{
  "activation": "reglu",
  "bias": "none",
  "init_std_down": 0.0,
  "decay_fraction": 1.0,
  "train_tokens": 857300000,
  "steps": 6541,
  "dataset": "wikipedia_en"
}
Each number is 500 + 40 x the weight over the matrix's rms, rounded and kept within 0 to 999. Layers, rows and columns count from 0. Numbers have three digits each.

# down: layer 14 MLP down (transposed), 640x256, rms 0.0393, rows 437-471, columns 0-127
# gate: layer 14 MLP gate, 640x256, rms 0.11, rows 438-472, columns 0-127
# up: layer 14 MLP up, 640x256, rms 0.111, rows 438-472, columns 0-127
down437:498498455509480477529472491530549473436469553444486502435507536421546518518499529518530477473487448526521524485452568478461486522491475448531473567479481514520529466540484478558489474464569477466480484422411485521514603548487467418541535487475502538519462557543496520575500493520489507453475555616478542489517424525451466497487512445554538463504472474431476528489483495513480491578522
gate438:458457477561556590440475513448424532546534480500469486434524496584498540399576532517475397539512517575445448517552485512531470456515520451541496533507431539460450493481524564407524489537487476591463439579513429505557441528449545499480517510558503549542506437549451489526561546561465457495487495561480484505512485550446519485516466569536562493451481560565494512578543580492550475516514
up438:526478518513528483439516576487493475476399505489550495522519554443520558623479487464473549574557477492552536419525514507552423493435505509483494519517530577582541489571563466572458499516525537379524605504511481452518577461533529500471526486483523516460450545471497548515458449535497516522534482544445467535451481574584555512496531378425525445474495494488461498451529560503435524487491
down438:479421443450453547445504446572449520434417450500513516503579561530502574567468480514459503550484541480463566497505516499538506506472473564486559557504443518545492522507530562452530474505489557488492504489484486474546516504535518524523487488433508489623520495501459496516521460500469439533472500502410508545455498503549503532517510530441516457503515486411492515495553564534499474501495
gate439:494518583456575536476461492549470524489533501493498519485467489456489466504511534536518532528531471490531541494478503466539528568517471487508471475498444504522485511543460555480508446445483594441450523488464473517433425558480431496479511498502485484596519527466452566519523559494469469502561481502516529433533489579450473535522553399525435511509469496395465465577448453494496454440455
up439:504520533495452493527445505410501514447500504536436434514534622516479554460501499526436471527507513469509494494439528498490471528474556522558494492532523498489509490569508469488552471505507535475424485533437476578512502487442515532470466496456492530482463519503481457518572502459489511514513508463464528509576511507472555518524483479496497494519463513533558508492460557517478490483483
down439:493529498464518543500541527516455496477543481492500532509518500492429520537423486514549517463457520525452478583478524472506495493506484454498470487503465471482453522512500554470498536521469471549513514494472498474521349509487392489447527540529546506455551496477526469507475545480504580567596491507481456486554497463506496496511600498547463480508468472341485459472512562563491522508482
gate440:517428427465485445503563467423534477491481480521456518490503431611465466507529516526419477446534462501516463499546538512458507499424528519508529501535535479509462471560544518544457517559507502526477503455518585532463531529430507523493527518546543501468484463503573522479510580539468492442524475520486449513534450466540435484471525500470493502489566543526432530474509519486543499555462
up440:502568501499505471499470474456557492535483512530479445450437491576552511453494460508505498526452498451543497531495468484543465479461438529486491503525465567480533441563543419537490431507446565518455457474514567511576508534549469547542514552540470442410485504527454456525498487479475436447518428501427538563486441507496441514556476471499451485506476497509570559509508464477491553473497
down440:464479428399503441516506493563500513554467487501504526514518529518521527507475475583566483474499523487500476484461497518449421439534441483440440556485513538570494518465493527531506474476531457500455518518455569502547446498562424469492445501478456530448502450514423586464499507542491527452487474604550452399465442470448373459495484495534454467461471494525488459496487504483453521471501
gate441:436520507465521524511511481484460494500521517481462510594461493528499460510544501508468519457457496499519429506455533528471492493509406489404442495514494487543466431517452553459419486493499517510403539445495478506474509546449503473540555447449490546516525514487515532480527434504482465517480492434481503499456485498496534527506368510488442499458516473490446417487496447462452438466536
up441:522534454540505544456461570525546492473440434495553474444480434567550604498501520514533448458489457574495528474511521509506553536492475441456537521536542481504492522500538480533545573515436466470501387568532523471458493472454522582468566500512508499443529508534528422510512453436425538481534576427517524535578525515442544484439472507490456491508524479449483556449453458496455582507499
down441:506508537530548484514489427495519508512496475549550549588494546578541477474612448531562502593511495548466524538481497472457502515493579478465607539499542580500471518478510490588503470493557493543513503496457514464547456445562496526434492474438457531490476517492539537494551481470472475417491514522484452576445527534510543525507403505489462450535546501449447427519494519502435551536516
gate442:452545530526478525542517475554564493513502547448565466468445580459479508519476548587613536525514458518443531517497439515551507508491475525461530531447576497517460454496504539445523541483490507499469536527527549481558515497533521508475540534538481460578542511414552435550505437586530533460456451527508515498526534504526471537465464522479520452510488480550514504488469474489542524478479
up442:495478510506478505532547504488495553506457568572524511507435518524459503507489496454497480455438547499477439453548507507467484472428557449476546484465491582514508443532520455551519524459508484502459455487526471482528513547467456515454471572483483437538453562553488499473400486522528538458467481513434431506470449508566466426535478485539438432470501482494630538458420567533436497436499
down442:501498517448532480495641501475488512514568536538416523505478465462497440548468521485500473486514516475486476501557505472488524433501524484435505581586569577450536493484527520504544521527503561539393414496481496466420527520490390475541488462523567421546488507556502531426469486409480488440483557545508542524509545506416478549490453475506526454498458444514503448464550549568477446459467
gate443:502456492406486442446482454509485475416519540531530500479535459513522516416455482474489563533551557563509437489417491448533517474511519464533514455480564549466560464491424540582466554494506447562507488527514443573579506502530517486533487523500457486515534467516512505465532493496542437528544468541507546505515519449482503442504477498480487491481464537515545480485506419465460534492454
up443:497548533501538451446506524559418549562447534429561499407539441492561466434514537526528496520440547504502472474479522397517508499541511576497527517543490480515519482570485517401483496596492490457451490582496522557509556523504498496480446525525513528491554510456489513500476433525497535526499523483427412442496559520576495435510528521527526524504489453500495596480511472531436433486543
down443:454532476524519497468441485429526529497469484517533505477533423455559478512465524549545408474584462533498497494452496498468504422524564542476489477544493449392529550525549491544495459509467470499569468526420484515584456489489483476563440517520492512484485438447505496471477446511490430502473450495522413446469495484522486594487492573520507389428511571598572561386505465529550490503465
gate444:515451549449526530501503463461456461479561499514499510531470547409493516507498505532461504543483492499494563428500464478473472499541545511444506528505510526456499468523490477602493525549513518549451571518491485427470448522471553534574501506504454453522570418517445449465425499538412501483463534475488447521496509431542558528517528506502516480490508483544505529521452513501482459481464
up444:552475498500520515436475500510474502492500522501499563477476465494494531524512477522504509446501523543546544427506492463477510511483470513501500570506427536490494502478475481505445478511549489485502465498556481505464498484564504479533445431533516483489507503523438492492500488464523559488570522540477400451523483532511443481453474477570471580511488559539457507509387496457484520513511
down444:507511530487499508519509537466529476561465513535565527522572495450557523550491484461528445546441471480498487488528428490487480465526481455484480538522548494490549525527521486540518513509533521497497490474505461527454453483525538477498460494532485471485452466467466502505500559450481516569444449502489504550415504510492460452447516507504501527494544503460504512565566464539521493517592
gate445:495496488450471508515473467508574595460510475536552478446453430538554534475533487441554514514453479469554489505428525490487489443533513528491489494494455540439501529466537493484493524476471566464468533498543501540471557456463464453529478424489540488542518581519486541466517578523537491516497531479555564569494509444527528549496509437557540402491467505500467487516538511527460513474497
up445:526470467463523452470447534496446486468552458491446501514455511453425444507466480424389513485459544497464484499515539481569517520475484504559527524520543558436518465467452475610560488482457535506514479565494435458525519511549467560518524601491489463532481537495592482488463378496499474457453440486458572458480507481520528528492508544522499535567600549474559441529492567439560515545552
down445:545482554537481525503510529494538574493451567566524509558511519483462450499485489462547510530573543543551507485465437493472518505445520463505556545485474475575461488511491573556482656488502496432452534555495503527529481529577524578501466535447435542525498454489556544517551437445531464502455431515443465507509480473450489528497528494531494510457447555465503506509517527467492525448491
gate446:519548492512549461487526443489494538477421500480558455430476515426522475458471526413556485434553468529498488477536529484480483507395492491486572508473542486572486496454519474518504531446513562508493578520577404447511532412528474456561530555530487589467468425455518440489490533490509656489495480497478584526493506562700489475466472557508510574489486525527531505486513485561537492444457
up446:548458424575523450535490464457480470446535444532457463559459483498503478501457418587493401454547526547490534466516448455475461561526535455539487556497489510460428493471492523510463442578463466564498488516483471454516525514572409493520518514476529459474531459551518477473514554557532479552546548446488466492523478440528502492487522510560492528475553480439501453416525460401441518509520
down446:501466526499517506562453515497462511427443478495445467423500503502545465490466452513473570518503503482536475509492530584464526496501446530484512508478472538554488443459474486453538495511451490494461522509430593471468503431598494465444568508463468547503490489500475453514485453476460526485536500545484555478461531447532522495497517555487517525517544533469517463495556539471554508465522
gate447:441528508471540524438515472459457539483471433426506464424489476538478487470521424516433490565529553490542611474436432515454496518497499506535483551513495496520471482530516547456508530480478484523522471513504523507525509581391493508490517577510439520430521519495597528506516525556488439518490577581471603479515493533448563521472529483503510479461445556459464531457496535507522490391533
up447:383498481512533530495480536502513522522499489504482467441571487430390431486498475525484466495495491515535536437532455541476411540551511535521505451520494459515475517541486539442446533511463564452446486526555482493491493520473473464501506468445522518527582477520517472520461534469476506557537506576478480423510500502434496505455502470496502417430474557502472439518460478497559501556524
down447:443489552526534473545521533505561488494462569545468501513539527429496509545532584444523462493460501550548458494491479563431511497575447543474463470514507567498536520469529499487537504493504565469542514497472515498451510494458540519468489536491468461443468482522437418536478569537472429457532519473564436501479502506476439514484484472458559472507524486540587409509532529516517584467489
gate448:463446535464488518521537505497475498507445561468542499474410488518474545477491529505510463516463468506539520475509504499487520602414380471505533472483545469500508494455485535575506456491519454509526521467481491464378452534581469488493529454499474471496479498464499438480510551546462535492578473485485557502463522501532494499445494514574478496520484558391553510519488518530581503436505
up448:519499520526549486536483447486542491477485464557551438506607521499501490440426464486524486440505432423505501464522533488562555462553603583476495512569535524509444505512471534550535548530499492495421521470518502526568522543465474503533504556491547536555547542546440508534440440506476470521491559512484440571569540440470476512568542577513492478502520442468492430430443524488485534468452
down448:520510475521502543498487464557554475535523475505495502501499514460543536526512510491457499474497455472451458519477501511547472551427510493504553536485520455516502460454542485481517525537473501486447494477481518490529457511534520504433524460506519529424450536490514437436528557514493530475518492527474522504487508520513483521478546511513520515498469565507511532517495486483498442513473
gate449:491501488538528478465395537497468491476479527502464569469523497496389491530584512524463496469438387499471505477459475412503508473505524558562469521511492497456470522471456418537508448455487494567492492500442508483509500532488488551521500535422491500483476454448539533527511516501476545513536419538492525480527510456503464488520543456426504389522536496486465510492494531484514509492488
up449:543463425441502490461439468549499438447457504453441487462454493563494540506524493486509493550532469469455548518527550445438576473512492500447511486461505484513514510482488425538571491550476465567452485509464452504486476524458432472503422558455501498493472498432538477524446464515459432493500461501492528463511502463555511558513536443506476517527403460502438484483469504529478557516537
down449:491531448517457467522442457447521486508460459526502528513497481564493480522573411528464503502407452513523471535497530543533482626539519544465499476518457450516476518495477489540519451524554429461535474509542491454510461544460483463506450442485432496449433458456482462456485552519528422422477413466567441489501504457518504547488518471491499478530483579441587501528490560487528541531527
gate450:564566501473499519474504513556497480495554478515428497499470505463526425508590489537492493479468555507489513452529558490513486538511458543447517489546569534509496467417526526526501493510459452537490562541502537493477483490534496459483528515469511538523506507479514482506514547455568518490503417482529496516459489516498418513529463397513528571535465484455506530490506518560531506424503
up450:481419488504493527528514548501505538480520482479473583486513487418489489594459548521493462559538433466573527488581422483479503542495411493503497538531448491534530510453473449496510455582477514506582491486494427476530531478507433463515510469550559517581518532490491385475520493492463494473492521447499586516463443489557460474468445479469515560576504532507486525452475525469503454461506
down450:495483491562577484446466527534530502415497498500487503436523465557493464440576508425532498465527511518391486511488526479514475547530471479482549489502561601570458475499414551519443430592548465574463497547415524506518532574504493493481522544555510502399546554527491434517542507505324498469481468528460478544516505435581535484515424557421497502461556568415457508461468490412456476463494
gate451:524500424534458496453542496483516499547509531528493428449506560524556496444547484551457487537515497465500482448446555581499451488472482522525475513492521517504568458530441431538556469547512497517524517501519544528494515521510443507599511488513549494426461549480479479540591515564485554509492476532541498520502499488498402422469426520604504542580596527541440526566511535522563472426496
up451:543519435481449427471480489419493559469589439504488498565452549433517532524484478540482477464468557465483508490518509516454531533446496520464539475520410615417497468463489516462465523506528480499517483524556498496551539488478482583437494530493475472497527457508534469473476493497486503477570525461470545526620465442527518474543461512450543513539477520523465513475486553472507500582531
down451:472502471506561428513567494517513525466465536474472455530457479441541546502482534533585470503561504513482577563566551555473464516514452505560495563479491503481494501522508453522505474489519463471453575531439501507444490501488505520501576527500476467452492433490466494577447440529479446442474450494428515549570525561491523485516475452485487493514462484511526509467484463577515516463523
gate452:459504434471497530510463444470563520489525448504504491498492489500520515464482476484559533548457497481512521467436450513599558501457520524508510474441464456432463490573505495483478543523468486462514536549490527457454492535498434502530450501530454498389421485496524545521522481486604534473501495574510569436526459457527459508549485508468542539446508393481453473528548518461522483471464
up452:508414515435522571490500464462551513482469533525562485483579513460475582532486518522575494596506474496450556462514479441516491459436538463466460509443531492444497501522468495523440476507440503539469498501489510475523539449468584424500474480543454508430557533487533452521484527488476510430516498454455537517433513500501507547434483469462452482478513503461431575489526448512509508473535
down452:550515469523498532470587432514483570485536521523524406555443409440483523503497494439514492520429510459572472448472513497414531439428581483464530474538557558587516512470447504495458654457536437477470430455473470554530539499483437543522500528445482556562541477483463484462466498486503525563505467553503506479495470513525515513480498510587496425523533497450497526505504501570493537412466
gate453:509520524549483563465471497474523518512441495458483497522522481510441490530518429545486504500576482548593559526549550538472477550541499501447543560478484457541475512489482490459529532461483510474462407538508525518453448477521600527517441442447497522467483501463455536534512510441533453443544538486558431429522477458485481464510528571446542511492521479555438484512501459495481513450505
up453:600469501516473549494484570572473508495467484510494541482454516536514484520505480595478499462543532534436522503587497458502452519487472533441564553483524532489449503575472495486546476518484516443472384495465525483531498536481558496504487569517450543538505467494528500504543486496486540475521534524535396469485489493451493593548432565558531516568413533557443491497566518530484475539483
down453:539462564553494477469548494536509537442490533577531514499434526502492469503488457512456553492507438563513437575472512518492528481479453478536481463479451454486545535521404468472528458548478513554452553526495503543492494548499524540511518490438522474568481538456524469499513457533490492432528537525489492477481430493471532503492502491568528445513538533499475464527564537523413488515438
gate454:502483516366518538528502542509449492523598509506482496477543453468430457478476515526493460558498516492481539491478413507460528484490500541466566502504510459465488439521498513539460568529545456405448500562509552538453504468550457493471492563432503526475489462502489435536509459477495502484549505485497487470456520596480443500470488438507527501477483495511473555426449546607511515498501
up454:476456467499483397499572530450560528437554467509492517462464481464490565424542420526482509487462496468488558459554518505505491480526517436427511507506514560477455561479488546554524524501536515479517477476507478448572435392514491497473519521510461480540501507526499514469501582576503478540477530504531513517513465451495498467504483530480543482461510593539486443515538499440455489402455
down454:500494494461532557486461548505538496491571455497509534478448538539517452455486470471532490473531510517524495474554522510512464592486468551490470512476499519467580486521482449525464487543550553471469453459449524469536500528538452418453473511513480513598526512561554484499465533520470472515467407553549473509478419485465554531471522537517497522512468471564578541538485537476430482458558
gate455:475457479485537504469447519443522584563493478532548542480456542496513516452509491493574519518559441518520541470522506488478522418483464524437579532481504505492588450491528526444522503493392508533559487430484471492464497477502546521517471524464441463537511465582496509535456562477497510466578407576472519483535431506445540520479520480496490457583527510516374549516507514475442529527517
up455:520514499513548458452478483502504477546529427474510490547476470519486496495475544489384508521524476540489541433504472517565469535473588515477482551458436485511484551535572511495488529521484558519504542516471481522525578508482460463545587491485514517486485469580556558504527547537510541521528475560432443553505542429510469513584493494500472488483482564516488512512546563465512519540443
down455:547469555458564468498556488452477540462478491405592551435521462476450485436521477441500536478440513456527526498467513515585558469415478546496514468394579580563551485521497575528424495493420527520534470468462498473523512497510519516511465504513475503454505511438514505476530570390540544496489429455478480522547495484467508460529550531468557503405594495581437507456549453517502500567530
gate456:487512453449476575496532487547540510483529529473537508494438477567486493570504470413509450461517498505472501579498538472503509495500518448475452507475641467542500518410441456529504524537564458498442459566476588510526491475463519520520476468432593504510485446505573430484492504510492512500546492415459552518475458499501487483503463488526464560449561526467490529486499514502463485520478
up456:474490496488473468491559490513513515500478481460508510447435533466495546466505476543513441492493553560535502447481430516529474495519546598545509564480528469522560566558476536501500500553456506458487526457495476496500539482490608448527502479483498500478497467469487569487522388465456444438474489536483495492453493537506466445470478474533478528443462508524550509507517424475488449534506
down456:454543513577466522477433478479527493486523545539563538381419459480531481453449500537501458509532513573492523441362423459496556534554533440566428482541532506500424490494444518555495473541497429515566549465423470555454499437427447483542485517564513487529468453499488572560465512423457496464514442488499514510514508497427453447456561505584517488430553537490476515464524484589514542565531
gate457:517583464502484531488477459498547551497412473512473533422525502530477587486460455530465483588491505495520507548536472551577516548524568425495503471478520458497505493481524558491513553469497568544519525562455471448514452459528457523487513464423489470464475493457523558497526512514520489552521507554494504519449495483499551503451542556524440596476482525482527516532532438533555538470452
up457:472436553426456477576525490480469410526573551560525466480515514472489477451478555500522422527474504519512442526470463519514539486504516622500455487485540572462440465498481472505532514497512517515503489512493579485500538532490444575520453532487494536511464514541498388516518459493491493523630477530475491504520458550490523501432502522531481473487566488502488548437525536434544467499586
down457:470481476515468452502504483531511407504488494558546536515579498532508513469513521462532471570468478474522542517523499457509544441501461515483519488533582487572540485449555501503582548476474499512493503515480474453520487501555523468496562554561495516522509571523454468445522534516509506543578501515561511521506505423450543518495523494545538543505557534449500582511503528492538517541491
gate458:589527537465530504440521462468505493435489490640481604526456470466544409540477516501508500500428446528444516432533545555520471497497515535523456491444447561491487493484518420486511537432450604557543431506492500521472533495488530590489541544439491546536573490455455533462573519465477598541560566467472522524474473484511531507505563462595524507446467513488538503521464502561480510536513
up458:501477520446521455468501542524504504510499477421522523461435493470449510546492472507536512502450501526514513527485479504520466488504491498534515493400508534492471559530484497457465544517519525444444495534464511529515470480486506521522490499512423554478515511514530523533548399483439475520464436419508488532523472512487476509478532457534536542470456488516539461414517484486490512465537
down458:456503470449549503467502513518489495498503522502509435593506483444453520473641491447497508439494519564504550490503513495516502464462517459522512462437503430468506528460545512505522508478524473448425536510506476564527478568442471514518516501504503505519489570584536476525541436445487480517465525507480554435478537455474438538520483454483492497557484485431440494483499511505557555482499
gate459:454447463504535512498488428498436542542528484496551504474488581486539465469561479534508498467560435529502542514495450508502491482568476542514498576531515534472490516468572504444540526452521425549546513472530442546526510482514557485472484489552477523524494485548492484529494447531485495469496537485451500597508430512624427531526542504447522469487464501508495468494442439518487515483481
up459:546489533472569518516562577502490469541469545477511530507565432437462573466443489446519504454528495515544523518495434535491481542481473523501544425574509500537529464454531464472521416456400515552537526482477467575506526513523489521475535480471511480508502510494500475536553495597512449527555482471465462471414593531430490526511513479500414442419598457423545533520523506544504519484517
down459:494449422483456497510504531396506569496462526481537539430501465468422501401586507569514543528546565491466476511552504570463540523522513380481458517514375470475523481443427493529485538476475548499497437494498487562473533477505521473506501472560527495537455462589542570536500549492498506454506545424565518494507510515461490464530497461467541529511463465456530429533517540483441481530492
gate460:516557426554472441417483458456561511509535442534518493464497498488507428537582513542514517480519500524561474446450447465450479464466470424509457463538540487578552478471568491569479494474509417461513484520523504409466496463473466494512576459548506570540474500467501511461522469534538617496525437511465472498524490446533471503481495500474469573542432467519373519561493437525515468479472
up460:554536490547489472425528436492527609486516470493496550453534470458473524483584548483468526555543471500517514408482484450481545513408506480540506526538500452508470581459512491527455490519501438507518490463485505442496502489481453514495533477526462539519464474521515515493530509523509538454519505479482518482486551479571467523542510503518470458541471500540438472582542513506479503477421
down460:560460494476469531532525496512462440541497485537491500475522463472495485519458480504533457507512498472519478526525463517504490548498537519484452466498478493559487431563481504502503465539540503502524460491531542487526505511507511482472470459480486476499480501484498477478526470448499467479491518512499477487512484470478453480546502502469462486504488485528510528474501512453456480508465
gate461:563527522514502425453449476503435468465473488490485509491478532524477485554453464485519513527501551507527472482499503535544482509474492493457437495485571469468455502484464497461516537573488557495432486488482474525495511498476508539502516504423501519493541439550511540520607522536537433495473504491512445503511512483527486506526529510501529449532529476523457468508434510463463497514546
up461:547448509511487430462442420502415482470506466494495494504467500502491531550497450479526469493507485534473495456515518527531476537526549513496454471476541489480508498464510521475503499458508522482447469534526448500414465500507500481443442511500503534513473487526481583523521526487485483529538478494489553554515482470525488545520459520530474470568475471476497471543497497502518530484499
down461:506515496476500465483516475538507492467520525484553533494493500484497499484471469500507502503485531498503444477505534481497487526513474444470511463519483527486496509482486507444485514477538520521490494474508514474509556497464534490425467537521471488500510501484504466537488481490532500480503492471475531530488528529475527539482500504460514531493511479481459490484474493485512475477498
gate462:524442459552501449531561530505485518532475497512503520493482619520487500572476476500410500499535480479556498520520517496491457575519490501542465496521495485460460482406459462536523538521536502467500495503462505528440543569508470443492487536497473520478517575481507531489506403495490508515481493491421509610526555520541488485550524527489555490514523542470526515484492563495530494556556
up462:509597541532484499444482479464503472460566585571525548581532491404456545468479490516518539526480507485471440512509455475495568456567527531470517452500478448469571466569508564489501436488550513410427493490523570409581512478522501484491510381547473509452404505503557409482481520575431578528534494544516547391452459465375557477458456475539461505468510500535467525523534473467487494478427
down462:474410490442482520542490460576549512462490478490555555532485452564504537506514525541572513546550523511516494462523504532465489532491546526508569493519510485481547548458514495453494525567459514485447406561501443476522474496497580452491436554485563518459472484417434619508452464536449504603459492528472466551557549480467510451482448497533578542522464447489507570549448551545500495460437
gate463:481510414503475535502523413524565527488509494471472468499540433564518505463536401452528520570491479511455572502515444461496490489566575480397457505436546525497523480490511486482507461433556541452529542516432524409510601453470489474453549549480460506456506472495545512548532496483393506537498533467534442476545494423466439479506473523486500531509466487491536504510510519411507430484510
up463:498509487527518504556471546528465543510495502491524524520543503471469516523591533472473489504565506482502504533500572492575481445442566588524499507500516436475613499502506491443525443577494544493467531554541493450599541500502565540492487440469540530494499488486480426530505508488500582477509535571443466511474469468494499479456574451520538470534514519459465458478493561512589482496516
down463:501406457501469527517558458489474466487491419492477547563525447464479528454480428500564586445497520583534514578455477451499519551533482429571478486452522611531574514506473466533589519494434414523547485529423557486476468434525546502428517483464472520506448530480421531488447378478602511522496575488528551494495655466516509516455484543467448527591474488530524468476499494478533504527532
gate464:456370518497503501455518525514467601408509461534467502475478501552526533491577414560420479590559472448503605501553438496521482484435507598521462530555450507462502480492490464538477482470511486461456468468413461526492505413549565506555488481515519495478511457499487486502475523476576496518549508560527479521483445500565471477465420483467504478408489534529487500496434535535485548457491
up464:560617504511464514495495479519460491604514483463494484557447498492517449479466576500490505562492491460568471511545478451438483522513588444447525535505529490514612494440448610529461487485502472521522601497507549442518518430537453515450542515552484459536516521522459585505464506483473471502497509429487497505461487534524487504491565503533552460500497488395532512549573451511510504550537
down464:507505519486496498476536387616546486462409507449569501462479512464435486551566476529489451544512521498554497449494473525485521484427452508506503520460469469555548568457554579468471471588504481470487505477548522423534503496479478517434490511487504457498482529605451412500499533530486552525459546508474553433450500535425556537532487455498528449523484588477534535520470560503584484515475
gate465:522495460470542526549505500544476498476500491483499531472512567493574522541460540533502414449489472463435434556546487477531532497486513539554498492525493569476515478456407523511536446525563467508449417508459471498476484482554533502534513510453474471478527469474531542472556487540504482582578437404538469516456571524509483457466566469525458505454520499526478561552507477513459539509459
up465:532515523514490494550490529514539479476516513477484499461525585458486508584485533551496482466524527417451505515532526527455494497456523543474482512585515527494469504497428494534454537493493485513441508476433536553472547517488517476520551587490539453561509489496477543472541527463484511459477511475496547450486480512454472533591554441559525497474550515504443543427493534519488564511527
down465:496584548536494503459421503464546555489476501503497448493514488507560494456498529433476410481529537467510468506457525439518576496504485519461458567453511504447483486464459489526530554500522517486479500477502484502497510507528486560548524479489528487574481485486540529476471484530471537474448435493526564536417491539462434515545477478527474491543503549472505510487564474490472480491506
gate466:491510566486480463509487471443531515453464503431456502482488444459587480569473527506546487546567534461499496507484438450478469503487419475536468581494523491475453509420454459506524483526495478492543461537510523433457474519551465481509519514503585481464500541555513491541574464468452475463518466477531493533494522510442526481509414534484484544562487464530528457541532503501424518478388
up466:485536530558462543459557491517487523461566499488493503499455554571431507490507484515539553473516415497492568534458573532519521460558405503448515473454443501536560393507461593476460504502467501511390502469504461557466511469452540516529473507525437477534449462499488564522542509557563467491453626491466537458468592485588505489504507557482470440421514524474477472396474571471480537537524
down466:481501544518510529515530548442507475518423441539451499489557490496513515572547460493513616497510525449523504452444496524512447537477517535518495576553551525490423478561399544483474485539526484521519418490516538543453468501517527486543489444454550501473479560533506505540525465494502442437481555432440541463555546472539468478520572569420403509532537571478514539559458536446541441520423
gate467:519571505540531468562458460525553458530540529504454503532584534500530457524593554539465461497464494461477501489540425494569581568437568531500503522500517443548472451450486510451542534477461531558548477534439467422522517494496553485442504541494470566561473485450481508430566559550469510503468539500419545425567487495433567503483530452501483552437476460481593462463553447542562474451513
up467:469545504477460514487500474486567502514541460507397468503568467474500449519482499489425452470453473494396431505445506532487526531519552540482451546466485449481479509497551407415510574499525582580584514555494492467475471554493485483602522525509476539491561465433495497535449546434508435501489503532443518500502451549485496535454560485514568520456480521564597555488542599487629549493513
down467:516458531495445527545576467528466488519494542572527450425597482503482455500600533520478449487460531555468560510518534474456537444512585501490504516433535593521505433442481443482482530516557448580540563486550466485430540428518534508496470450481498477475507472492544495502530459541517439466466583444479446552509428572522498432502495533466482533519500540471443584521496563460428557388540
gate468:562460439457537526451580397479503466545494549512572487551512538521580485582489490584507528483538485528426491494576495482501483476454497478468524525510575510436419468464531593458519575491494511556482543541520452493505558502542416448536533506511502576507478537441560462571473476473567551488503509477500491483466470476542537438511608491518477494435476442495516487510484495520499548444503
up468:483482414477522492493470383565485506460479501531491494536405543514511492545514529570498493494570457453475462540433481428613500536489530475478592471503553545478494631536562575452502512569557493485493514517486438420461543446439468404525552589581449514514489482390502510467403504464492569500513513472499441499488532523456543451464509555482487417455418530561543463466480508603475537437564
down468:511520465533469457490465516500445478488478526512442489496479482497495564539466480522427514516485482520544496541525532550543450503520552562502531484500427510569441492454535478508547577494478526419496520458481466503416536509465500468554479489461561382559548562582457516464521468516466507572504486529503486454478453476499573497504606567522476476536477548551575556504472491484509472542529
gate469:470509499460551534483561508545457493547558543505503509489583449465479522438509466520498447501459470534449497497487471443516550589390516512517546474482468489454554541481511506497526497507486508469486528552438569488516504481496534482519533424565453551478465501515451480479484494520451544458524512498494512578488477497522579541557444526474479498539517527495464562503562520555459435451498
up469:476496549488546463518538466471474466493550554513489437520488428506483479454499534507490470488502504526487429550504471620475525536466521485499497478452502476442442472476501513436535541550502465433488580491529402544448465488501474501472423402471517525498488496551423525494494575483565504529502530535475474502554522441510569545510515412511459502526539480595511488504439486482443476442489
down469:527496487382471415498483463591543474500482510435443482485503583548501445478539463496497495509489480514545530481511567528506570509488498500547517505550451497562563516519481545483456553549458469511500525485457424490539516549482480503485558540491518510468433525492510445438536432489546514461515554428455490535428471499483496464512494454506465571529493462475456507528510482507549516465489
gate470:436498504524510387512533467489482488474533482456515491586533498518485494542496533476553532450496523499550502466485540434520461507541544521426467545564473539407521505569503594458468539511492502498460454558494564492363478569546454529446500471499514433462497563577503518509562478473485485550421500497558445472562561527544529436520410516521470472503518452528458461481520518479499536568496
up470:530516509500489470530441440491512481467515492526483499499500515545508488525488548484503503468537468532512512503491483499475545456482513546538497504424501505500492485460483489514528521524497575643519514469499504477378415547481483477424502463488471495402468503490485486542436525542484542448473467467479509534548557490530517436491479497537470515474511496616515529486507503542502608508434
down470:441433556502501480642478505489480445500491476504560483483449501500517544481522492507493521488546513515507493561390444448506538554489478482562435539441460472494429534482537510529458557523516438512505490502495526522465512482504540505537426497505544521528466435505512480533564495487565547577542451588548513515579511527520503496451485511500520430544512480473517542493504502494499515555504
gate471:480569502378462476552538524497457497503487516536487537512544444528471535546469470496543523518530453504513607473560455482503510557497448537431479500601489414479441525480463495446539501569500485558568486529433519567453527440512533495471515523482497498444506526471474462562463424410458473546477505529509510481589520509514511497519460501546480438500460445502512508532496545520556461504525
up471:453470579510524508475478494497484512512544504471520557450457497518546533495551483513571590526487432485508504522518535545496428491556491496470485481526449472492472466522466479503494460509510417556496494494512450469516473497489464487458501436466484530573471432506564469508512444558551551537550503483487558516484553495433472562469465517472491525623570435563494493544459515535512484491498
down471:489504518541445570447484544453505530474528463447501480484545506537522477570461471533457435550474506451495491517507464498497478526525586458554500469527508520518569534505555505479481495525551501511541503483560493560554475513490542546460488498486517555555574453559527454513497563486489510489417516525501501513460538530478457446485484576558507483493554544540480478459549478543500516444446
gate472:486501407442503497468498523485459570497526531513477527573518428527516485534572498455553488470478546456435497549471493499457412391507538471542540436510479490466480469508532544457527554549549561425516430506414540524536495494562521494483450451482588521493459483497524483483473547461554514499532527471508492402510522482530534546444542574508462497488540505550453554505504519511555460474555
up472:574460462516502499557509561442499465481559545480463449485488619517452498538460510457451533501484582437506534498515513494431435459479494550568405464487537492537578491531539531536497490528466453550497464502526585547395483496483497516472471519479486601468538603472589531498558542531464555512489398490511514555456528495487543511579480482583551534527511523484568554477547447513521531456501